Each number is 128 + 32 x the weight over the matrix's rms, rounded and kept within 0 to 255. Layers, rows and columns count from 0. Numbers have three digits each.

# layer 11 MLP up, 512x160, rms 0.282, rows 0-87, columns 0-159
101147112179085092133157191099105098127105129164107181119122105142067114143040129153146131100115156156099155128112121116115132111155166100103166147121147128091096087167127085131062146166133100121113079113163171157113109151162108154165161121116097160139117125035087119123086164102110079118150147141130139025134153148139125112096151140128095217148056141162093152082118186140096126123096142213162156093146075117138074115114093130078147193171162243141143131108199153151158157108128069
135138130134163060087192134121170106074142115068142066103161222139070083112116123074107099137129101131144196147110116106088122118130156128105145115172219147097091098186108114149152119102077150122104196171093103157132075098118120151151096134138135092134129176102161161122176138143105113129087156076115073124128136142125108109148100162163140091136177167127148099106144142122155131156174116136138103119118105196150184138136141133155120099187136128062138123085190086147135113062118121
150086122106119125123179157132092122147117125173136102144129151149106135174138053114104169126149105139212149147166139192152123117131116105106194113160141076100103098127120136144129078089106173131150180197241159184139162171123134071202114124080131123124142177175111119129125154138111094084129135096075119178142110040180084152085141116163099090138162135053107130101079112102079092123100110137159120123065198085117090151056155136111128142122144176122167062161109138144059201104114115
123094137143191204135136152073127162082159069111080156134149135146159113128067118107158094195097090048112159170172129108152131081179146168085152079106173112191171104118070169132118125135146151099148166129079158176159085109181171053153106135110097171130077147113133149123116189130098114087189087123166105125165186123122082143109127139068076137124140128126107086147126060109130181129087149084109143099168141151161173124085132200105156103111174159066106115109139092160153118161105086
153137169144103116126118130067093173100153151073071034123121148093062152161132095136144104139118135145126134101087133123136033101089139142191127124062179109183161047146146117107135195126080113143165158106132126079140135206137132112127060149170103166156166158077129127140084155159129162138142111146177123091197120130119134126135141060130134168121141121162146130122124182161138138141121148097125157128133120154101146141113073144072098112113084153118123160117153174155102144139155129
138092164084106122089145089137113138192053088131183168143122139042208176118087110087151173187064115137091134112177148081143159129100106116166101112141158164132179150129135083078173152116119127120076182167113140116143129123125136177094169101130154108124157128127144107141164132166078134119188135110077134088095049129161151141079152105178133079105114118106121109128144158195095170160088111118135136157108118128079041130172156122099135167132158109171155131099151104126146150116134060
121157111134065123143152057134075114165158148135192128114141155108137151081088104140108064121119097143139232117044158133127099145126183146088094095169121148145207113149163154144119091129169032161078104159169193088147106123070119101158173072103083149071130127186144167192120128133165138156087125044108135049087124094166136133143119161080148153121121138168100101155104058095111139081119212094141105073111120125156143118113089125100104160168150156127137174121183143126140179142185134
100152140115115101140141115133045096161170129160095080114140073073099159117139052160117179083105104097116099164108131107132096104145094098127091138114141140078151140151168107106065146096157136100164143220134094136104097121120170145101155185100147123149129127152117100123163090145138159182186152098157150118071119141153104154108151107096127152114158115134212110160173144159097062097098133107150120146088107198142130105183132113129159105132158116135155128135130141139114153167143117
153101099117186136160158158121120139156096157156108124130135124191078105135172122165116079109129117151169195140117081111119149143112138095079150116141086100145095121159196115064134156151133105122157114169140114149165072150121114121148142096089107139137142111094139095139066160159127128054129169161176114172174126109159107056108097071150170117098159090119119106137135120124122119190036103151173076124119200116154202138127144185140085145117091138100144137156167095152118142141118049
143149130175135099095146116134094100129121136117109146116104086145110153108168073193101147133097150112124128107104098102091116141137152141150151104127098086101131127130124146139119081138154140144145197132102072120155070170114109128094114122120134097160120157141135139153171207156096099141139145073139127157174129149094109092148096111154111080124130098168157136103160133135027151146146130098147175119110145131166110141149195136122163113135156127132093115132125122131137085137134144
158098109145129103124092103129172158101102160182139165129133198082081153113135094152156151108094126144147149180136109152167203164134148125124104118118110129102110122160159138147168109087133110077147141146166099148108128126144142149112172078101160085058213121167115133101112168118132139111052163152132156107107171080107111093045124103081182154116177137134157098130121075126128105084132159170114076137113171126120103138055125070153150120117175112128140086136102147170171140045104154
117070084145087170117080113162112185133113130067152123110124157113182160136124098149163117092135123170105097135051101093105097119120053124133133136141111163155150065166104170139130152117148084129137148157116101121087159119148135125103122132155179163143169179164131192147152082063088137110160147084110087095091141152101116153144187062123140128107215154117188165102153124161093134072147151087136173142083109140175157128105159109123086070159137143149134146127134145194099119156080102
053098056103068170104103141109178116123115091125107147115107134120145093135102140106152186150151148112123069133136141142046089164175124171159115181098154136125135158179109125091131077180138085111128143117120141182147139109148116111197114158122120120100168159087150110105123174097077118140182093098103153132179143114059171105132158167129146128151154110140139093128189165120083116195075121110090207137119122091129144122150148097168103097160167132099179184113158095134094083081091146
134108109167110106066121172158102172142115089155149214121165125097168080178144101154171138131152171093075085141184130122107089126115149144154172173104064195098128129100107109107086065135106139124071124160143117138083163122169178139157173129207103112119085168060109156109094183070120147094120134182127152113161144119116138128170078117143183150100178107153084107121079068132139127149121171061075142170126072100126120103149122102126128123076116117167162139194150209070123129164168086
120143127135115182113149149119120067113137148162103138164162095135207148134077147080115157156128152159137096089149130112131115147187138090086093127151087095121172126110148222135124142127135106135120165107211093136112114097191139074126085121134090083140094116112080137115113180125125103091173160128165110120154143132126157152122141169056166152149051117109097163120121130115095126078119177081162157103154132119127107151146188128102146110110122098200090118157160083122123157082116082
149178190176127107144111116086083207104160097128150139099127128126094128120136089158196111108113129127178155144174093176123139129127079108075130104136124146177174135126152137079152094076134086161067170120128137073135152085065169098094116128135188115178124079110141226142144202122130087156148189074162122078100171183111116141101090150082133123102117103144135138147105119127145079121163113157135136104109155118083089140153147149170104119118101104186088109123160118101170146097178122
139164105162199138081153142104106126118103170154104139159161165092112108085117163145118099122122102132102065148165123103118110123178135108110170102129122130113146135151122106115115082146103113125072131171169131129064147131134114124150129081036090078152160175158097125086151069226135116172125106130137121067054150093118170086146119198120085115131103119110149149139095181101131119145140130101095132139114072135095162112122135139149145116149166155164172054129107188165126130170161168
154169150127152117130091130149173128145139093196148137088177128154132067066106104112148139150127157144125140158118121060079083196165119125122073141131098174115132161128167140125141179086113093101138097117149127108149124168177109156132121136084095165147129110123120144126150153130096135129099109089149076088122129169127124163152130154118118113188141089121171141148083194046122094109126100103106124096139093112135114116140135162197089079114207049148104165148116144188123163107130130
123070149116108098141190168093159137150097150140143135184109143118126121139137100135198080138100080093124120172109129124134137130142154128162147073158134145168105103109105095177133124178161132153075163082127159146135147170086089080056100092129180122110092153104128114126099133094142098165060113133131063143147157169153136147163148082138122171130155141182128149140091092148135151146141145107132128120095135095152117135089162116161104163132076113083128097068118163138165123090139129
083027056108110138106155147134135122131081112085152132087141159140111120161163093141143164167164109174134140120123142087153177108133203109096113140122104113110093186125140097108140087155097131145195129118143175183128206118148136181111202182147092127163211130093055104115092100159103092121142141128153099165125183191096129075166135142133155105076097121140143116144111088085081132144090134106145115126116134153131154155105142110124121155097052128123128167103093136116149128117155146
123116115110172096162080150199067131160174162146124127085144105152128078141088134097137147152141162062139144161078204106156056119137185117165192131095144136171142085129093193193131166150172150184089100148115153093082176193134064143107074134079164125107183158116084094120178104167105127128171119095151162091106102098019121143112090122116158124138095130105152122175098129140118101105106121181092084160118100203153131067130100105166099147074138161058126078153160144099138137159101082
124085097111100073029138093107128150117058160034125165131130128088186134136116184124106154174099071140084121100125117164091146150104163089145136123097061090149121093195168101121144098128112142100153135119131120141106140149167172067063126177131176093057154123181157121137127102096104135154150129126117119117145158102109091121109123162143145162174133183080140113198170181206131203122154139197128098110108089110090153201148101152084173137136107128111148108098225123173080103161153150
103083138163145145106143167116086139132069183151097141125146124141119119150107163097137110141174140135089117121092054134171109146085119122087189122177087148147144124094176138152110141125165094155122145137112074098137100121084126078151121141157149147070174154178077119160051133077130107193109078159143082136152098171163132119081144096089091113116100206145189134092156091178121108095169101192087086147141166123082131153187168157155124174089120108102133120188136161075108139118061113
139161103116090135056194161104112093107071113118147112122160155156126088162186154096094161135133140087144168143088083141042128138093157143112102080115141165116153102135129120109123133132145119165157122066134130151120110149065183087144165154098214135067169150101113175162125169215136146113086115125090130056101114124147096111155077159135126149058118101119164162108087100147107159163126140115097146133136133129120143122122178134093084105170132153168150086207094135086166155106153148
181166136117131115114177171124134133151176109144100102162090147067094157144147181129146112142121172077126087160128077108105098152070160098153159130070163118135136116125111102171126134133154124101166115096095081127099094086137111135156095129156176146140140157111149124131104112170112094123116164132143113117111146134149029149115143120130145137166112145134135134140075084193154084112175178112111123130149072111090112138124090172066110129138183139151146213123147074094132118128103086
127095137164118168123169196152134098127129114108147115141168116142128174118120098181155092142154094118162120144181129131160071144143072096092124102109152110138078137183208101091194067098196137079168173077115061110078158106142148093164142162124076108102097071154087100132146139114098166127141131105107159092077122143064136107126208126125104170122108126120096109131103139131175119135168105189114167121105169180107137146131111127169147102138145143104072155107209136108150118059148104
066139092169123109106144130144135140124109181128125111115155109132124087186183127135170153145127086146123120087082140157045104110073157172147067126077132158100131161175143135101143081114112148154185147133069168123160186109127117111087136121115149107159121157104134110108149110110106088150143214134122113200128097096088157140086135165078112106117143143153185145137144162098106132084111123107135066089129111115115121064171130118163127167082177120131149084154156172149117147148135174
107127175110076044146170134091112140102069147152158108097139162049139145142149124128118151137098059092135124176145112159147160156115217109161109140188092115151114083116105140131070122102159115159149186149108140052094096078128138089110152107107113109140139125153155122158141144156052076114154125133115174114098169114095125101124175178151156187081135126125119116114159154108163143133150193116086168116129107186092146041125120134104168182080125134156125172168132122208073139134077133
163113110059118140157154108136055123124127129123156181163074109095163174112132145088174185158095114185121152128052132088141093127089191172059151083139156148120119095135153126080174152052077111166139148158160125112144077131109176111094165132109115211109107171113123130175130139157105170138106101086164146160138152150133096165122095121095096136136131121150050091138107148138129131134090142172096102109131176070134120130218085139115129121056063125162138108167122145191131115146163137
095100087101129124152153183102132199149173117099156174151151144133113130112184170110119134081095144032160129171157094165098099096130117089137095125114085125126129112137149127131148105122124156115107136153049168134068126091149145080172120147097142082112135085153130151153126144100114118212155138157158160146182084164140106188157149158093118116117084140103094142158109095178133126143100065149121147150192085161096196098096118126117118139050144135093108226165113119146159114083108133
079084118121165093117184157140141115142186158110105083088171120090140139129147086133152101109118145105174154096084107156154089131105119180101110096121162118131123185085119099203104151108122099125140122089181122090131168155112115066134169127144140051112103147151138142060157214121122130155118149159126179067193149118160104138131230100136193193084149157058091100137121099097136190155165072088155108116088100097120104154133152086103131096113133079093099105131136155102142134130143204
135158055110116094115175128148164190200106217083160153124075111163137123152146116155145103111138141098118127135087133091136095120139125118147056123129141130082173131118094113182107135135095107105122127144139156113131154122119088131150147123069154147190131064168110151088111117166109146108110110099118151065119120118089106148094130109087133168157159129156121173135141122158075172133127135138105143128111130148091173112107138100152094153122172132141139149129106168139146095105090124
136127128151168168174125131078184123088120086163101150118184161103127114141153149155095070057174120099134116152157229140078188173114144062074126129169139146147150106175139137227096189168151057142147105086104121145136155108148156154102232140149093099156140137119053181091153102148103172125159102159107066102127107133142192118114163163100049159151102123067087147100110145142065105114133078111198013194109049064071136118073087120082140139054152151133130122086151176169143086083152115
127128157131064108089056131142178111165137140069114224167135157125164090082179108000087110156085082092153163154116119166089091113108120155091140112160151218123197144137128186144141141120149084112106124115085209142143114143143126136078186094184142093110156170157138132130044139127147124171115106091140053141134119093223103130151082085174093085139151103111138094122114097118192156091156105145118083123086101113128123194077179135182161123078170095117127150142109149134073211112171152
112115149113171124129141137111102177113133128164120181174116097137128120158161118070085140173140066121107157094122136133123130132129144136128127127063143109091138089164151155126091142134106021167116122160132120146197093171136177112167134045133125122080105154159096140155133036108163177159086144172080097125114186161135112120106105154158102116112055157188145074102127110155121117110093115131104150147087100043193060134166140124130131099072130179177106177169098145156163102084182159
135151121204128128155132107149178144114131113199088162127134168125126136139165138092096087107149120106170137127140149155163085140100156107060124155112152159107126126083134151165081226146095109104110088156097153102133133176153154089140145054081127085131140147132145139093149138046150097137207129073113101163143142163095136133170156187166049148161111103117126153073163085088134093109103058168148137137048090166134091113125153161106089143084123153092129171134139175159101127133115123
069099148156144103093102163143144123065118101140161170136111121128198074130181110114026196174068120123153109082070106125133160128125107131126121139132062147109120160127140127126096144100139124146175126126141119126153130137134105080132128156032151119149146092192138147115139176214152150136119144084136128111127122201093177072166160080136115186138068188143136095110108125127152122159118129106196191144114104054105104093058097151148085174108148154149161116081136087191145153108146126
066130106140135153136165109204117081157158127103090188139138154158079160159135096147104129162162087155155063139149146112171095114105070124095131110114058140141099155145145125148132205197140130129102079158166069139210102145108105184106127138086057154085116178115108062116105165131122155131139111093098110156115130119046147144094161152151153113162021179135199113181068112117132089123080123151101149135170103139109152134114145139168180070092088146147114124144127171150148050063167172
085162146121120127122137127113114131143115088138168119143142099080080128150152090119097105113098240135120179092107218095126137112136104098103089136173136155160128087071098140196104100123101094106145173094193128152162130138111142040114149106112117139130117165177106130096142045175065120112115136089182100110071130147121157119105142145125159136151137129121111113144097121200169095154126117205020152184141169185166138096118125095046125119101110166126168109139169154135184122114148096
072157128148108105074173099167137085120144137101130107067146121078070130128080181116103097090089154120152128125122164167087149097151141153125143073088158101137075128170131125121158112101126098172112184128137064103167163140115112119146130206096167135100119146063075097151142123201133120139124135054082108151095126190182108177136164157151157106122112146138176125207049128120081142101153156073124135168070121157104178096170204127188144095112137080117128108184159153162171091160105115
136107157158076153133129182149091117137152141097197162160086158161134101129075073169152085170142142129144092185089163072114141141169138132105096145106066082106141135167113166119122115081087092107116130053178132119112114151166067137177153145124110169099097091135102124137143114129110139139125143117177144128073192121086085127207106178135115168115082116143140086103146124130109119105177186075136122131185163129160153083073119169107147092136135219155102154124192104144155118128094124
091060073115097120097127193233157104163078152127076134127168147069119116100134106131156156154114165138156147194087143119107125128108153162124132148166122184080056135119171138139082114165140162138082129111156106108112158163162186148115129139126094139181088117142131094160063138148115168066113132137164124095125092150157154133049079138118158139123127144144191144150110099131134072187145085156152103188148131120094121081112129132072140146100063108121122106140164169065196118143137102
089106101142144127174108153140105126130138139131152077120171137088064150126104094175193083104156093124132075158123137113125097107099157179129149155126097099163076132059135177121156103088126040119122123177121120177113154114140155165097106109146069102139175166116093116163117143123138162185113082048124139106133170073107104099098129145165129146146129131158133163189113167133113149088146148120105177114131102136103134153144119169133166090123136144131114100118092188146195097101157183
171119077181109115064096127143160100121108111100160159138075199145135085142183091135144168095098179124135196114159158124140124158104147146120085141165092095175105050142121126116140118149181161077094208119075136179130121153117144149165174050133187138070145052155085089148044115156135101111116162120140091109093161141153097113095131070085094159132156133165147113131099171154131081178060149162168132140126132093145168105115114148135157152170155134073112136137153165184108145126098082
091141115149146083097097164103111106104129118124139128144080154182152118128126145105116161123148145085096138125176084140160150081102134107133153162120085089134133142161174119151219121155106119142197078093116058141136089167146047125127123122116086072119156113112090146082111187141117123194199131116104130093109175108145146176135165172148111172088151129085094123172131185162108108202107132053151147131126088121118123122068113121140132136103104136145159101097144162143135187169158124
128095096114165115130119160127154144143105128118145092083129088171148130186119035135138197126123062126209118131189090126128112113124125120119171124099133178126215167089147120132094174068150157150147114119174168173090094134125107170123124186175164102144201136144088103134095179175089139085140139130135071045134052156117148079087117118126041089131163093162156170116072118138162151146088133209135133121178109147138119150133159116142113112179079124152153102144134133080070088083137116
095135123089102124122084100131074109162138130099119162118167170104171155166111136134080151116175107181102130169091159114113100126081202073085136131120139111150183077199169126147159114121164149154092089132076089090129103147084093091147125140148140184128210140141142093134135116096124120071183129119133093123141173072189182162108179137131133116124121031128111111121120096152069090136097176158110109110124158131130106170168180162113091119212095215077141133109132081128163217119094116
136141127101123121110174145149165118119168070140158123148072118131146146155141102128129100046188102166139097163094095119093102068177088205149079093152163170128144171159118085079116135125122094111108120140077127170150052144168136149085077080162132134126139166142108095128113098159095083141134113135180180124123075146160111116099134068099111171112217140126153094181139189177151144103137083150192183136136111156142107131163130128172084174128133075120125115152120103128130125110122062
171182113111142151070097124171125160163081128156069096109088147175158122151151148125088133128141169131091155123145111087097127071111141134108119128137118109131086143137109098111142134118216127223211131136174127160064098125121077120111124188132108111182173143104126129148155106098115122078146166160116124096184109109176112172056103110158138112112063158125140096134086132171158195077103140114121157120126158160198115234068056140131122146082097127178106147103158081151116130107107103
066106178176136095092189083141148106075120129167127148085124139108137124166204147173128127134147149085111077135155149102148115122139106157121122130096119127104105116173122198071088126132141177152113124131147156151139157108128132179127093143159131145173114224079083168164079110104203145136147130176071054067135112135166124141077158127129081142205123161125168181090067068159105106120126137118116106135113129185146144104142122116117117153102151088091164068152143149118163087141134096
113109109138096117171120106150058163116095168131130149141160180119164155199179150121170113139133132110148139112170113109023139161142133162132125159052135096199114110104115130052106121127188140129106123126131127177136127119065090070091068081016059150164143125114082116113184153152162123203127120097124172160093126108098085169102187091113135184085146088123199129148158078112197164081109102145127192130128099125112154148167115175088199254064103128071108123140139193135142092133140155
104162129105159110093094097146134111145172175116129113082104121124118111140195091122102130151122034148128136189057129075177177132129111147145118163081163147141169092092150178097122123124141099132162167138203067163060127121086133157109128193138133166156133144129186114128127169116087104106134161092148171178176098149150129138129192178094100151027105115176127095110142107142144105155111139110131114112111096120094160073163165112126117076101152125153121140117151067158143101148182135
143121086126136108119152102183156086166107124119090047107101105121161149170123145080118077053067110152121150121100148117150109138084164106110168114168146144179181046151160155178199099051148113166118129161118157096075117132178157072187117079139175128135151120184101093126118102143166174047140093159180144100137102090116138111121192145121143138130215089122092144080097105189122077103102097124207167156138156159101106120081119161145113153100153055143133121134133133113139097170155125
094139110070137087098136104140144164106148130126117102165126122152079103135114141149117141150139134123118085159049137141143087102123116126132166135106164119162109171162116133154176128107181146109099170112166028087124052120115096121137100159209113107140116114126190097142181085172113134122096134154130134117145135135141127169038155103159080159140159146154139071088109121164134104144174137101164154171132134106123122152072111096175088077085139110161121114151167121164115119139098186
139081137100119154106137067073113135133106148129124110075174126083065163155155057131089130111137113142095157121110143107138102103131106118140100124157143120146203119139153136073138100081164097147130155154169095150097093137076125146141119136150134129119116113076143118077106081164126062129181157208202142154144118126181168141116131189170158186167097093172075075147105124147128097120145156168138132141181142073134177093075114173185169124151124123145160177188094149091149126159115099
189119111154156102154180152140114094167115091184154111102150093173119138117157099178135157142082116064147144194149126141100106107093120111074179136130102106147096160095138096143143127099093141106154141170143133085142085127150122120144162126201154151111133121107043093143157074079169130102092181144160134158083141144132134134098097116123108087138133150110077103100145092122135157091127145124110092087146143112159180047110118202078115159146076123123140084111133119138191161159145152
115163112186170088121115103045077141185113119146150076097126162130159147114117098147099087131103154106106134162168107050220147184095173102099073169162133159105152145095148101174102166043118109104141194143132159050143137098188107082110187132090146125145142182120170174105189121125132149122150155129118101107095160112135176140149168093060100161087166097095067175160139076085130068174138131077131124139136130101163091120096116159102126132120159154154102150114134210095126065101099132
133163104110161093070134133129103122117113096105130131076097096199089101125111142138156128173201109123117130145127144104178065115143175153124160146110062121236131124092092115141139081078212153138111104135140175182142114145157144093131159181155127160108123070149150126174132076106130081126129141117131125093140105131127150188159130118118071146091099138153126131151083124152118100170150065103151117077093125138119131162177120192138061072119144159105167142096093120160119166130183050
093152145164195143143113191120089115146117144080103086118169111113127114203168102116125182122150142100092077194134105134122067100095153087058178143099141115076144134130133086171134157144103119108159141120115122165175140191130103193164090130143102099102154091074069132074081126150118189159169168089071117105122132122142096118075116104123065130124175095125144109146076107118125143165093156106087084164170145162077137113116099129199132124142128081132093160157172108146134177121215163
123156102118172095146145113128154169159105145129006093090132213150161107115094128193109096087144164132066068125064135137148134186134224072151126182108117143124121143142138158183109072169147112160147153098112111094129054093106155106125119167148044177155144110115117077177157069087109126208131113133135131155152151049114079135102117178105172155182095156125172127120096074110094133157152121178095132160094167161160141129139127155176053112068124139103139122141093129155165081136135159
131126092101144058136090105082099080073129181152103121130113115098118156125179203127186127109109104135149132123140138176110161091159128150119136142113095114183156121151117043097086198105150135094116142127053100126113077157152172080086107136108194135167057079193108173141108134113085152173115108114130090038148176136094102110105103135135129159145159151115145089097086164162164115140151160133153131132147143133138164146132093155193174175077139132109181162157137116174115120149146077
134118138154157143138122111140139110155109158124129074123145131159122118165171072122135093159140121132133125052132137150077096130147142070078160104124114159127103138149113104153173109092177144157112167107208144103114122086157027112142129131114160164079147158158115137082145053101135123097085110116191191134130110155133188134140132121121119142105160088155157149138120091175151121124191125116160158104095177136132128078128080124118082137082166128137114172142146125108092096109105151
051164192092149081143105119118113123108153113169202127115110168105120160154146117081144122125132110121134137141137149113094132098133107194129083103163107140188156133185129177073183120130153087149179152081177159116116143152102076090157060149165150161148071138092146118172065167134081106119088081137121114094081094148156158193121132081133144125097108071127142174077120181195121191159147122137123094150157165102166138082112088154093108142118123099102139129122170156103144154118121120
109127105167149176109141174137139049141126166123136142100073104083154188169151172049108174128109093122083079167186178102110161157149158171144077097127102084070145116117119139150081106110117138128078202128129120069146135166149129157065162152112106088145168142125106096072129083172178111172164126118151138096122167170116114161125128107123102146099181086137116095140125189111089085139144112165138129141150145117070134083070137217129117171194136115120176091133153166076146148088084141
130134070129170094163116069140185169050157123134140087121136078110152109098174088146093163170163163153068140149071126088188055137178210167077090145103132141150178158182137077047132171094175134055126160139161090195140089200112083155140108094105131062112126233101124166173124178162142136136151118126145137134139127138182169101118111119133133157174106148130079086166120102160135072092132175145137158176141081100196141160111117104090118121141140122131103134077102135132124117126133142
090097126073147150106135147125134114106144159094098144146124082131121115126147130142159140137111186063103119137118180113113106131149069093155125158123142158096150108174139135103168161126034156089105083111124135146131034109096162192160164175145106144123166121177129108179165171152093138122104158135134139039137127131118077066087094099109142116142177108148139130075132114135134180112076109113111137171117121122072082106137163137208135089111106135148140096169171148194148150159202156
136118147152100000144104109155169135186144098121153117110093128121103117147171151126114142099129118126102134100109145118119116183130183136101113150125133167123094111174129221099150132127152097131150090120145105136081181137155114089161124127101091133206106160149060137160133162138124083161102177164134083130176148112161144134096127088127086133147109135112131120113104110106148167155119161119168081123055124130137132033133111140096160101102155143178182139135126131179112159157133082
167093146148149148132111174183188143122122161091107107148178108163068120097142089108149127132126125132115122102156129126111077114177141129098118146128109157162110080139138160131088102115129104190094084148141061058154099184131144123201141137093136136123101144109097146105166181069154069135098075139147158148177169147143089141145126136171181107165141125097102170108095137089100016155096070157117128154144127051058181116165123160110097162095151139134173150160096185120109130121111088
192114151183143136138079135150170139112166094121127181142134114115129094078135117117125184121105137145105128052069157082104047116110101168113126188061126153163140126102186158094108162175120123076114109152134172129194144134076179140146116162119092156132104133115123145151121166176177155167111144105222165033121094128118116172064183139079096109109096107197183111131097133108098152144140122129162167098076143141169088128068135127118101163150102126096155129134161067117155116133117089
144122082140131084104126119118064126184157159147151171129129109154178160103125091142184132115135100115036109113119021138123122137137153141168114187133146114137089121125107103124147111065116134116128079139124125210111129155138078079136114156161118093155148115118144121106145143124093131093170186159163095095141124218149152149116154113086053125152130135106138155122106118139109161151116090095097143147068145110141173126129185158118096108137146142137141160124171143097103141151141079
168103102137137110148079084146150128115140086139142127112171082164098144159139107104068126104054129073146119170145162114118122114098125131107181135135140112123110064120176125126163123110104127154096123136147152094172124133176138174101135154119169149086174140119072137169179139160112114083181168107163170089127076158124137086159121099100127090145153110104089100081182147100167100103143115124073130156078120120175143092113136148140160138158145092132196160126128116173123129098142119
122095113159113091148082104166146131147128119150130148113144067063115091136129143149173157119091108122143144115082127112111132130121137186089128153224174120109157075078177222160152113151068131129151123136156136083228079048151114105180145129148131132208094116100116165087121168170200108073166175091116127095122130084153104065119067094122135147175153137059148078135087074100113120124128112153181071167126148134125148181186142122164105159191109116117096100096172113115122095102148122
128109124083087116092136108116123169131119103159076097123128154184166141159126143170140128131102117146152159117097118116127165156160122083132123104062155126116162183126162140111147148164143122109167084170103156154077107119148125154112146203064127131145214060074102114136164101122137140134077127090111161165148110096100109146080146173145132152122104136136108170087115157162134142139086145131102139139108110198111182133100048135140108169111108131152121178125099081128155106125096098
088121095103140116155129090164090103160090127111111102145198107130120111114155083140095180110082130127114091099173121126172122090122127184094138156148108201171159156101119122166131108120060115198141123156178128126119116120144140157171183180135082095129134172107092136137161100116123064125132152121063164157101168069073151163104179163144134103139121143156176129090140098145118161145124125153096124088111111079126141157056124151119150142102181110135151153147117079079146153113133076
106131050146078144136171142206154075162163161091078157207202130135151135148115082125135174128147105162212174125023121128139121082128087122140106178086108184159136122095156113033103078135149127129146120112093172147133104151129149098158158090173137104038149120175108124135152134136163096156185104160161092093138105109180166114077123184172104084063132134099137133085167141107069082132151178118103173133113134095072162139167101134119107161119147141134185111109122177102152115144144101
122087160157074089095107138171110138125143192127126148083109133159122133156084098160163116106168094152134153155110176189102146082158076123168127107090119161193143134178154113108103124133113120076122127129128174055169157150138184134115158104121099110136108096157060150168148114101150065073166128105081154145150090094127101116039130066133151093143084152177177110103105130129164094113115120128118170132130172135157158082171163110106179142106156076135101113141134142174161129138132117
108150122070156079086097076141141131095105062177126177146153143076101143128127148169101120053104161128145098108103150148137117084131149117147124113105074152147133191144130123161113148048122091158087122124137135092171147091165085099164121155156062072164111150162128158102147137182125163085141129107133088148101093129150086088139192083137154103141151078131143130128138110177080161145105115207146172137107098208113142148095181118081167127165107135164079151118125138139153187098128144
163168170061156123047210129137166109151132136068076111119124158160133133147133116121094135119059148141127122127100093117137119137188088179097080098102101156127178120079139164142095110122144085156107144118156128198138133129186124149054118148136134211167109109147112143085117084133148161103163184087132148172098135126115156141081178085113201152068128122095072104161140200133087118130125124122120154031140127139186149123113125154157103114129153135147099100133073099097172152126114151
142093136091114111122179140174141092212098042100132132100146094147125178110130161104109145129137117158137148176164139153094114104199144162082159086119115112141134178142078134127155151135069133155116090086144118097126105154166120153132168111131136117162131168163131113133149140169172072125087142079140164095077158144067139129119164164119198047135111145128129095121092107177110106124110113140110166145049143132083118111148126088126122175123148176127149136090073118116144128077175162
122152156118122172169138070105126128178153123156123098124141109090109118163151123121139107179125097168130084128112088134158132182104151137078112151049184138105170146103129107159076101117107132108134106158179148091163072124116096177105170127123142111170151044172107097138126137147143130101118145139121187131130100144169112135119199143148107101132141159139081125147118165144130100171108112102126097198110066073161142122137094093086137084130087098119144127127116100094186149140154155
084129133156170150107124086081130152098172158151125165115149111103069137110162136132141184150126128104100114144146160158080104185123165196098180127110092119133138126124097167100115112111124135086096112153119135162148166096128140131162144122123087151139094144110133157177211117081076212145130152098112144106176129086138099126062154094113081089141192070141164145115127112134179096177096135136098098151144150139178131133114103163167144075128109133105122064118107186179105118073152104
160123130096109097118081126145108086196161172094154135113109157062165168127082127166071062152129126128082157167153193153142081069131091130073164160150079115152160196113141127142106207100099081111100124019115120150110109172078142118107161121140138118085182148163075154144143132100095113158133159059165126149155192051159092110108058148157135130097127147209166094140138099182121125124041154158109126123132124121098182160129099171186157100107103106134118145144107112152138115092130146
207055125151120162129150192127088117138110116102100114113118186065121149122124126141131138155147103161115150163132085093172103144219130145122146104129151183125161160095142123119119116140077108077154160134144152113079128187159104098147155121174127133153135097108117099163113133157158106132090139201161146168178118098065115165135130132092136132108121124123127111095133082139165100171129133147057121104085128136055142075118192103142141058154166078154145093128155148083145133150077041
137153146147162137135116144119084164147104076110095148132127054128122099143074068088111160131171143102137150171113102092151086158111137132113112140135139144101144140129187179135111125131159183094154137147201147100119110098138146154122136137117121141103160143106084119087152154161132175210115169147174103156118130140185124163124090133106167185100067109108110101149087096093149156100111145157086167123169122159117148135085067121120074122132086136145080159151149111096130127069121068
121110115125122125120050186096098212137033052100111152114144196137072118170134097150120144157158116122064168138186154110175154127100157104138188102094129113093122140106109112162109121133159119070112136126070184118180133145124074105147145180138150123152161148088095124151121112156125098087140142192145105141117176102107135147146154138102111070177132191184135076130169106085089107155113129141125137122103129151198143052153104100137087155118152159104165172130082115112169122142114088
121101168135141120086093149089145113107167108120064138095152121107168108159095070126177111043121099140114163083096108141134056182126142065125143165112223126200148095149154152152124138084100116140165112115133117101180131114113130119146127092102107098090085113168077072137132159180106126126153137105146172057125144130184139149149170123101137151143168127206179074188120140217075124117096105088142136122110117120087172139116154134107164126135116116145092135118114107122065162155117156
086107126106146152134119216132157072143073139151119148117109147182127095082088108114115123132146099086185150158107106071164099090176103122052096187117187103169175167120130151129166111130104156112156147124156142143171141099041113084110133179124111167146126180119103125120128072170128144137188149192100104161098095140069097096152160068145124120134110082169147092138056085124073161156122119082163136114130132157135148175132142105177095121181086159197099151154120160138085138112138053
163127171093105114099133065067123099130160175176098122112129205123070087122154147135163115119109174150155152178200076131101158123149155085134141151113134153116160183130153115072157132143111085162173106161099152130116106125090135100078125116119147163128102176152102163073138130122153114141075156132169111103176072146172098130078125159091131089074089134173117169173144187128096164053162131094187104160169095132111175128098099158084141102107126106139072122145149084116114149164101170